Part of a small language model's weights.
Training: 196M tokens, 2987 steps.
Each number is 500 + 50 x the weight over its row's rms, rounded and kept within 0 to 999. Layers, rows and columns count from 0. Numbers have three digits each. The size before them is the row's rms in percent of the matrix's.

# up: layer 4 MLP up, 896x224, rms 0.118, rows 667-694, columns 112-223
# down: layer 4 MLP down (transposed), 896x224, rms 0.109, rows 667-694, columns 112-223
up667 097:505554406553440549482620453444498568446494498490535540534530475500515561524481466480574564437514387499478466573516503503534517597484560505419572502591518510512542415456439437520452505517488516451436426516462537407459490525465535497559534523512477394525430551465382471554548494451432532389614480478483502482439486488531487523451496474526
down667 102:543501516466443434472507445578549473396437501510556556512503462539510401473435511562450531455465459428488567419482504407567469454466474420445521514532453418533559498414497467580396484485488421590623443500531456499574399449478484443531486541408508569571444532450503527535515472467496477538496404548494543442531448551478460540525555544563
up668 095:543483497519494577487579415538590490497544549495475520498480493477471522463544454462476527500452472446598477458520498452432472526480508540531528453539568527493531535512468567533452533504507484454457523447441439465461472456570533606542548552461431468545615487500435462527446478438420574464501479480590519526525570504532587451506408413461
down668 090:549394414508521502573510532453402524465456569565429511498525551504580539664427449418535551531504541428513517469495556522472446519540463503433437608480376488475517446547552507531525555519531484492547519418572522508479396431414481554425474582555529409542471487534474469471525515524515460420546617499592457616518401523457446498558481509554
up669 101:578470508472461444498513508519470549526468546568466551470484499532603454510470558451515492501524444430556488519518521527535564539518445579463537528508437578473564517481555565435515448444478451490575506452518567492547523519452533477598575516454556464472497459551555478619576547535508382596504521391393572549456512568455537482618437558472
down669 100:461560547476527473455546456467458532444582454538583558465535540382470459538476552485554486503478575545569450472452500417516477395459484601457500429535514546528516543444544539537592464496552560484455460435535512507579545491525482501472463455503570561489405498517458546472512460494511518532486472497517518458631497458530492486468611511511
up670 098:523503483542579501564499547409528481481451457430537497544531549431545597468435454466508466537494456547470502529474548468516479538570423498491511395592497517357465409590496389490469549506594552457432448600407515471510505455469516528530464551521469478566499534517524477518504536616554488535482511475493583492543498489532577475465536560460
down670 100:518426522513574497461497524483531508492534556468462476523486491459504593571617523536520557495524504432539554538453471458490478471479458403520422559515475533535492445533366457476465500501507520473530464481522504546553466544583566416504531468524460465458553439563488548538517556534563499513506499502604498486534484399514409488551580440435
up671 097:468431591474584502460585496530531606447446481553510504447473554474491434533545510511526484535511512469467417490541534557403517544533486463494539554453462452366443510431498423498512471470428498445447509452539546536565527455412486616487429591527557480495503424455464628526573438444490483471492433491609529593600409468545598493498424448419
down671 103:476405486400429508455460469506544485497469496568547432487531486556531546492438438440473505403507422446482474517580510546409540478539466560364521544524454587502489544518451547403560435479477503479543527501552515476460475507473483608471452423491427496538488410482500555497514467589531572477433481552501541485477528433583553486387564547481
up672 105:429478531523555482450449483595529584564479532523516508565420480479511522557460535538518603568424426530499567444422466513460500464500567363462502582439544529546466496515483529536434515501495508488531524457541504517484501570534463526594506568424562477593490560532515440500491437504442567469508517609469534492553462568510550512469482568420
down672 101:493488431527537516515480472423490498531473429564518597551558443542489495505447453509549495446477503453570515545538518620420499457571476464554459479525481564474467524505504527416598489585577490496538500514462440453386515524516473501443534403418501536509466461481505494527515557502480424645368556500540470522505434477442520467503546509393
up673 089:471460627395484469450461477529576468509458512505517523487439522483471483519401535510435550581459567447495476496441572536451507476509577511596469498514529530457490553465528503579504492502445541464509514578480469579474453493440528540541438483535548496525564546507592578612460525567412537511434447476562435554562526544512447461468426548488
down673 091:539545496608548452577506508412485467516512457537470481471560415548470540435546517486511494474482403489561454357575541532491494506477537412476456525415442447483482484475571488495467517573545437496538417526509461480624493482429421534510541510451363473526522448528476560517499455468564490573498567435536478570463526523541499498514463490525
up674 098:456552441418454619588446436392544455450515450428442534521479551445539543500603469453560509476543527434506492545546490484382507488505530470463470500572522377461446515531543587541446546522419558535521534588617450438551496447470553397566564432553434505512506499497458521519513534477518572489463543449477567470441452494493470487506437450519
down674 104:493623427627490471463437517563441408514488527469480538468530554556574585571499530464501456452522518490469555512506497510472551454533515573498517513557483431432527553535395498524504510476537437505442453494447499466542497533520484447519498376513548581478397590491511448455547451532525477539521484534467470522521510495457515489552599585479
up675 096:519601473521542512618495467562479572463465500464472480516430561552476546540552556497575433560471541509518441482490597536408475494587621462420491500561484415438502437501586540478474534433524461467420416476519445442415494563478531617504554516467547519523417452516500607465446504497634525432473532582458424537561450472576496523496559533500
down675 097:553450525586499559478574458522507544592499454480577424493539409501382464509491500392457506477463577589505430510479533401454487486458479433649488476524572461550513449477548506478604507510403513481474552474460560463512595430442577564481534476583474445489436535575556500559558486383538450545459522540556537458489534494506546418463557503446
up676 106:442523536495400399443525468469445510552572471511522390530532554521613475364562487478595427491491581549425487468480485424477496423445520572516539493416511447497435510595501438538459523581548450542497491584501583483499615528493475529497494500582513500552508531501527524507487466586494489540486512438455480493537488584472527478442546368497
down676 114:498481442589393570452534509427430498461542543456465530512527534433478480523483491471488462469482502509559477508461462344515465553560477501494503464574518486474550504639547449452458429535411509550425481534552551520523528459503502597481552546564546473513517429514532455575434523570527482475373473407504462457528533491583577520394531365535
up677 097:510503525608522532518483576465477542520481586477484529513525466552489563583575558472526591512531497488477434483462438580517547482573621511440571463550573476479550471556434491465548435471569504404440520448455429421513474408492468440520615456502474473541539404439463454508432487495521530493487480568617516568466467461582445544468463452515
down677 099:498509533364439467506573555473535458443410494557584421535573517471479452501490416481445496456500566491424501520489546535383504540408532440578454542470279449462497489455458536445613471445527535576539477477547538568489484486483460559456394518478515520470501599548549571515531549514488489511492424498461503469533479572516606465461403445434
up678 085:537507502424460447475496565545475492406420418509484407534450556577494434477497477540479410491444540513464578478529534573529387542365502519439533465569386429491443546460525480500550477501371577594466575501556433471504481486537466491512521522505527498507457571522526514465424498487554505509554514505526541446589492491532587428467501523456
down678 082:547510459557399475417485501515495476592520393448549498519399521499439447552478559545440464489533387539462531522569538463359543527449528461470471488550502542492468502438507495437432512489451435475492478480470526397480603441360526451443523543456519483500579539515530453488542533551526516504481495526490513581560529449533453497499574488594
up679 067:580543497514491578509585471434491467528533479574490545381582504474502516568477465571588445569569470474409497502525461444430517499456470431501651472473618570483526473533612491586542474522532515487503443469480510474471502474492527510474468512428494560529511522529490518640442497435516628568539564593446462544461521513481509489523532456431
down679 080:460466446435511496522471467460377486487455608435577505547562463489516432489450473469450510437493492484517558511527491526566537416487428507525455511541380487499535458495442532443656489446508437437501506548565454575444442434560483501555503441523558542473499442510535461486484450528455474483526408454464477496434428578640531461507452468437
up680 095:422508459570610535482609527419558403510540512397358536505492487532468499568464515559425493537560434481513489502531342514444536459523474481525438501494541497543615476508500527509444413492569474488550486486489431479569518515557491580492466529475532565468519517493532507548479378560468598582564409508497575427522439473515464593518555432453
down680 093:473443420614542489564444415522553480437501519503416504487602479454548484511479424493475424501599454515449539573567486511405551424492447516428575510440536498434519535449485501512611456497579458512438476529528508557447413488504498449547501484582483537565464606559479555492540592447500471519510466565528396470578465523472390556495415458456
up681 098:510485523511509463428468506556595528522487477513541492509436480379445573568425600599499569491469484525522407500537468491500447474598516443560486436461455602545440516424417469526581588538464545635464440484479559426541423431546525461486513589494561543536516377583499496483545469423530550466516627496498440533570521521453462510581493517501
down681 114:509467489488471501559500491489515533470481445497473477541490547387580433478390607502449480458476522604522445492551448514565549487469493535464546435448407389483372535505478532520541479519479507543436429595489471505507442486666501517596497494496477466514528543472485563412557456429518481527458512553353467580502507500475566468528532550596
up682 083:442445539530471498437471523453524481497468549456554409519508522535485515466479405518493514483513420479577405412580486580492389493490532570584509551485541416546528456498503537545532523389513457561533456540509443548492555437524443493418553501454538451524440601436561440555550518458481446390483510421501503496540648486591467391459469485487
down682 077:551460485569518532479531555393518540557555460491488562455494472523514515604507496518506497568471499534453526550422526392495591503515451556426422498449553468480475540482472472396513527505581490385417533480524455443569481527428524521498412535443454526530542416650422523454533485503470607481458634636536526502471383462464489465597509511519
up683 112:436460399471627442443436544497491392473500478577459529572529441477376489535534461488493522487387507531524452509509589470512544451546505489569481518436566464416474475541528488533525496504495554477426411495537438441491537509467486563447402485557493501570536525523503504476521476540459540497371466527444438579428486541527454451471604576549
down683 103:448517625481518530472443522497407462548468483488493548590574476558519470459491507516501505514533534502563487470506544458514538585558451520521543567497607448410464469494532512468590564453558475508468460510418419528560559567462441553477505473511484466516474466548543497537456484531479480489478458425634444457429624494446488500447522396548
up684 106:465435495535545479433513514432489574491490520399513521542402417439515459517508589483582474527453495532425560475558476509523586467376543549418554488575488515520477528430503508534584513464404470488476526511456568551602475515545549446483528553468406518565454563497515514523516477439560506562551568526413511526467479511547419557449450489470
down684 095:448582484639586497525548602447455495475517417543471527512483545448573600503468521441570572412509562465508533515535490515435550509488488580570416463574554635531503498498429561450453498503522596489471564541565499461474568541490503580608515487475431518464507460560449511450549500547612536450532566501494423457569427533517464552530474500478
up685 097:491451519597521553589476539503472487441481534507436468511516497449497499457468542536471421508523515538421529521492439496535456491400592470409517547434494558461468525582517550502564491463413512573512394469561618602537487453521542519581542567499466498488476516521481590421553483449478485507443566400505479483493459469547453607552574570505
down685 105:556567507546531550441501534553415526595467561415542491416493466498496524480513557304546457455469504469500460549426441559497470559400397497536528468448515414573435451564479558530429562443467492475416537461535482467533590490504461453511438486471504444451570552440584565440578425478453476481558531555586523387503473516481541513567558506561
up686 096:368480512567502464458458513473530545483572460481434444535595427424496490552421517474561368542514585478504533438464440447423423374564566517531546499475511504547514519545522474479561611374578389537497507491436430504450507536467457553563529524534535524483545543442550476435513449555487454463479549585466502490539490434527486446424421456455
down686 094:433475532456506475475491559458391472609462559446505496502552505602379533469509648533504458501395585434499474526585441473490484554451473443544532577477520549494440494485545528407483536451527541463384534483473492457446529485537575444506477516518527431543445477550525479447522428524504498411487489574563503479553501420459478489375429475416
up687 089:407434558528533423463504519476525455521433484431458477439422445568455495472500575423455507504515478537496493504476489523560460492451475611510518509467567500435470393452533483523569466439521534481513510568468489590462460517496520463532431468477526543482478504488536473522589565552485406425505432535500477575573445465514487478498520505587
down687 082:552617547547407474542514510481478445468529532449516499488504523461530552485447516479485562490501450543502505469422499536447487489404509431481483423437465501520447547522461589443611589379509405526466423473517538513486422482399489498484453466567473480463505575492520507474491475471496507552536501534505483537564596555427519553475485476384
up688 093:399505471477399484484501492429504548511469526415452387540483495579418535558488545512463456559518503412523418556454539422376441547432479507466509451508548465484497473484524474502506487505377500483578468527433467460495561535405551550457498550478500537578489470520526563515413524497437495523594507574502481428550417435489475505568494462538
down688 102:474470505520537450514460465548449638494598534500583570484478557558473486485483503490503461442415509421494428442459557470462435551506504501564511465495498521398439550502508558619533516468530481493502497509462432426533481447369525473527473514486563437532546533449573461550513495546527465466461430491527509396548576511452484445551542477556
up689 091:519450532478481498533504529455525446409459522456531518438433512491560511535477518461490552436544457498420536529502482582557494538567557443479428575492520470428426454550454457470372451484502450497567506534541498515439449529493507500485510466514513521519442491508554441508511623510490636511490496456464434403639529539484461456472603567474
down689 098:462515468500470452465571474511495553433555489538465448545527535423463468529501432515504631542489487535469524480566538465463487490468578497534534435522562539404476484489557529402449502475493500512502545572522515491535627493451477479582435455582514551513468504517520569524520450451506419454475463447511484580549457470507565539518431582495
up690 104:543498434399479578495504520361577521553559535539484439482507471441483392628547523444457522476530531532531565362558491503476481550461492519581434499509536557494454540515476494464484488469488465559560461387443384550521421519503441472541494561410431401460439411466499404541482525505562498500528545503506487453409493490448531508545483483634
down690 104:457425433408510580468449527526483493628516459567607509529510449556497504559527479569472412464474515559564523462471461598517551472506482631368514573450465559509471518422526511436519469511572440432550465490499531436395405554483473554510460534512519492512380464482480548490480452532524472512531521435423446474496418453532498480436513459520
up691 107:459450527446553465545309550488465431456474479463447600553473473504462547517495474553595430497477556546486524590453520456525520542523500551449470524531542529431442547497444571508433620510485475429410561481532480543525505484472485518543548555529559526513537464561526496477534462492445410551421573393453496490510472526484447473477448565494
down691 104:493529612468510479524598527534490543504510593466450505646575478505518534436475580477426547481489468547485495505579521545560533503487455472539548448458501456557522547412612416543573493519520592488478438533591556448407444560517503582449584476468488549485494480509410478544440452561478498540512501532444524519528512516529541375459456481562
up692 084:506524553516572488487536406436557505533479516531476512495530511498465601498491460449530451608525460558551496547604503452566468494433465399575477574547473567398525449427504490510536469483536604531616460550487565503511575532501426471508456472449563470556503520505454537517576442496481571521495545540569600512480525531468546536436430507528
down692 085:593476445388492657540614444469534471547477552493513521443416418636497461540481541484557479486522609404557493480465412440466525513478545538445462493527501583467520534474490509496397602547511446501430462575544494443498473408450471497535463452533551459557507528493503498522483589499449566522501455438544511534530475630511514512526556536484
up693 088:476470490508496418459436546465474501494437465461457421499525527544476554525531556506423485425489496443564568534490535540441474482600495530444531448442472550466570497423496552509514520493546387569413480565510433524520461462407563581456491484551550441446573475502548476516528554508362429520592509559402543528568622490538533466406582492441
down693 091:524454447501450502500484501545441470557485384504513553523467480434486551466515534524509500562501502458460420614425421428523534493411479491430438491508510470451513460603431469485506465469450534483474543447533414481456462521479580546584477424497391468577475474508427469557553455552578538554446550445485405500499425536435480582531474472494
up694 090:460598516369512512483433459531488494502532631460453384492431539541500513507368470564485451540517478515464489546479458490480570594570439521524468540481513399466502447462496473481545469401504496482494468475627585518434509492488422477473472440505504523548541458525390540530535467488477510551526502518500471531459434447569538480453472473475
down694 099:534581583570525502522556457442534558543586419500490427655544604458506507569470490578464615416512536500508584347475504462396444502509518408493497544531428508427542442457535463486510542456489478531578554483556436572448413417517447422458429577524502516541467455459494602549451507581539522512570500548539503484502506545508468518476479463584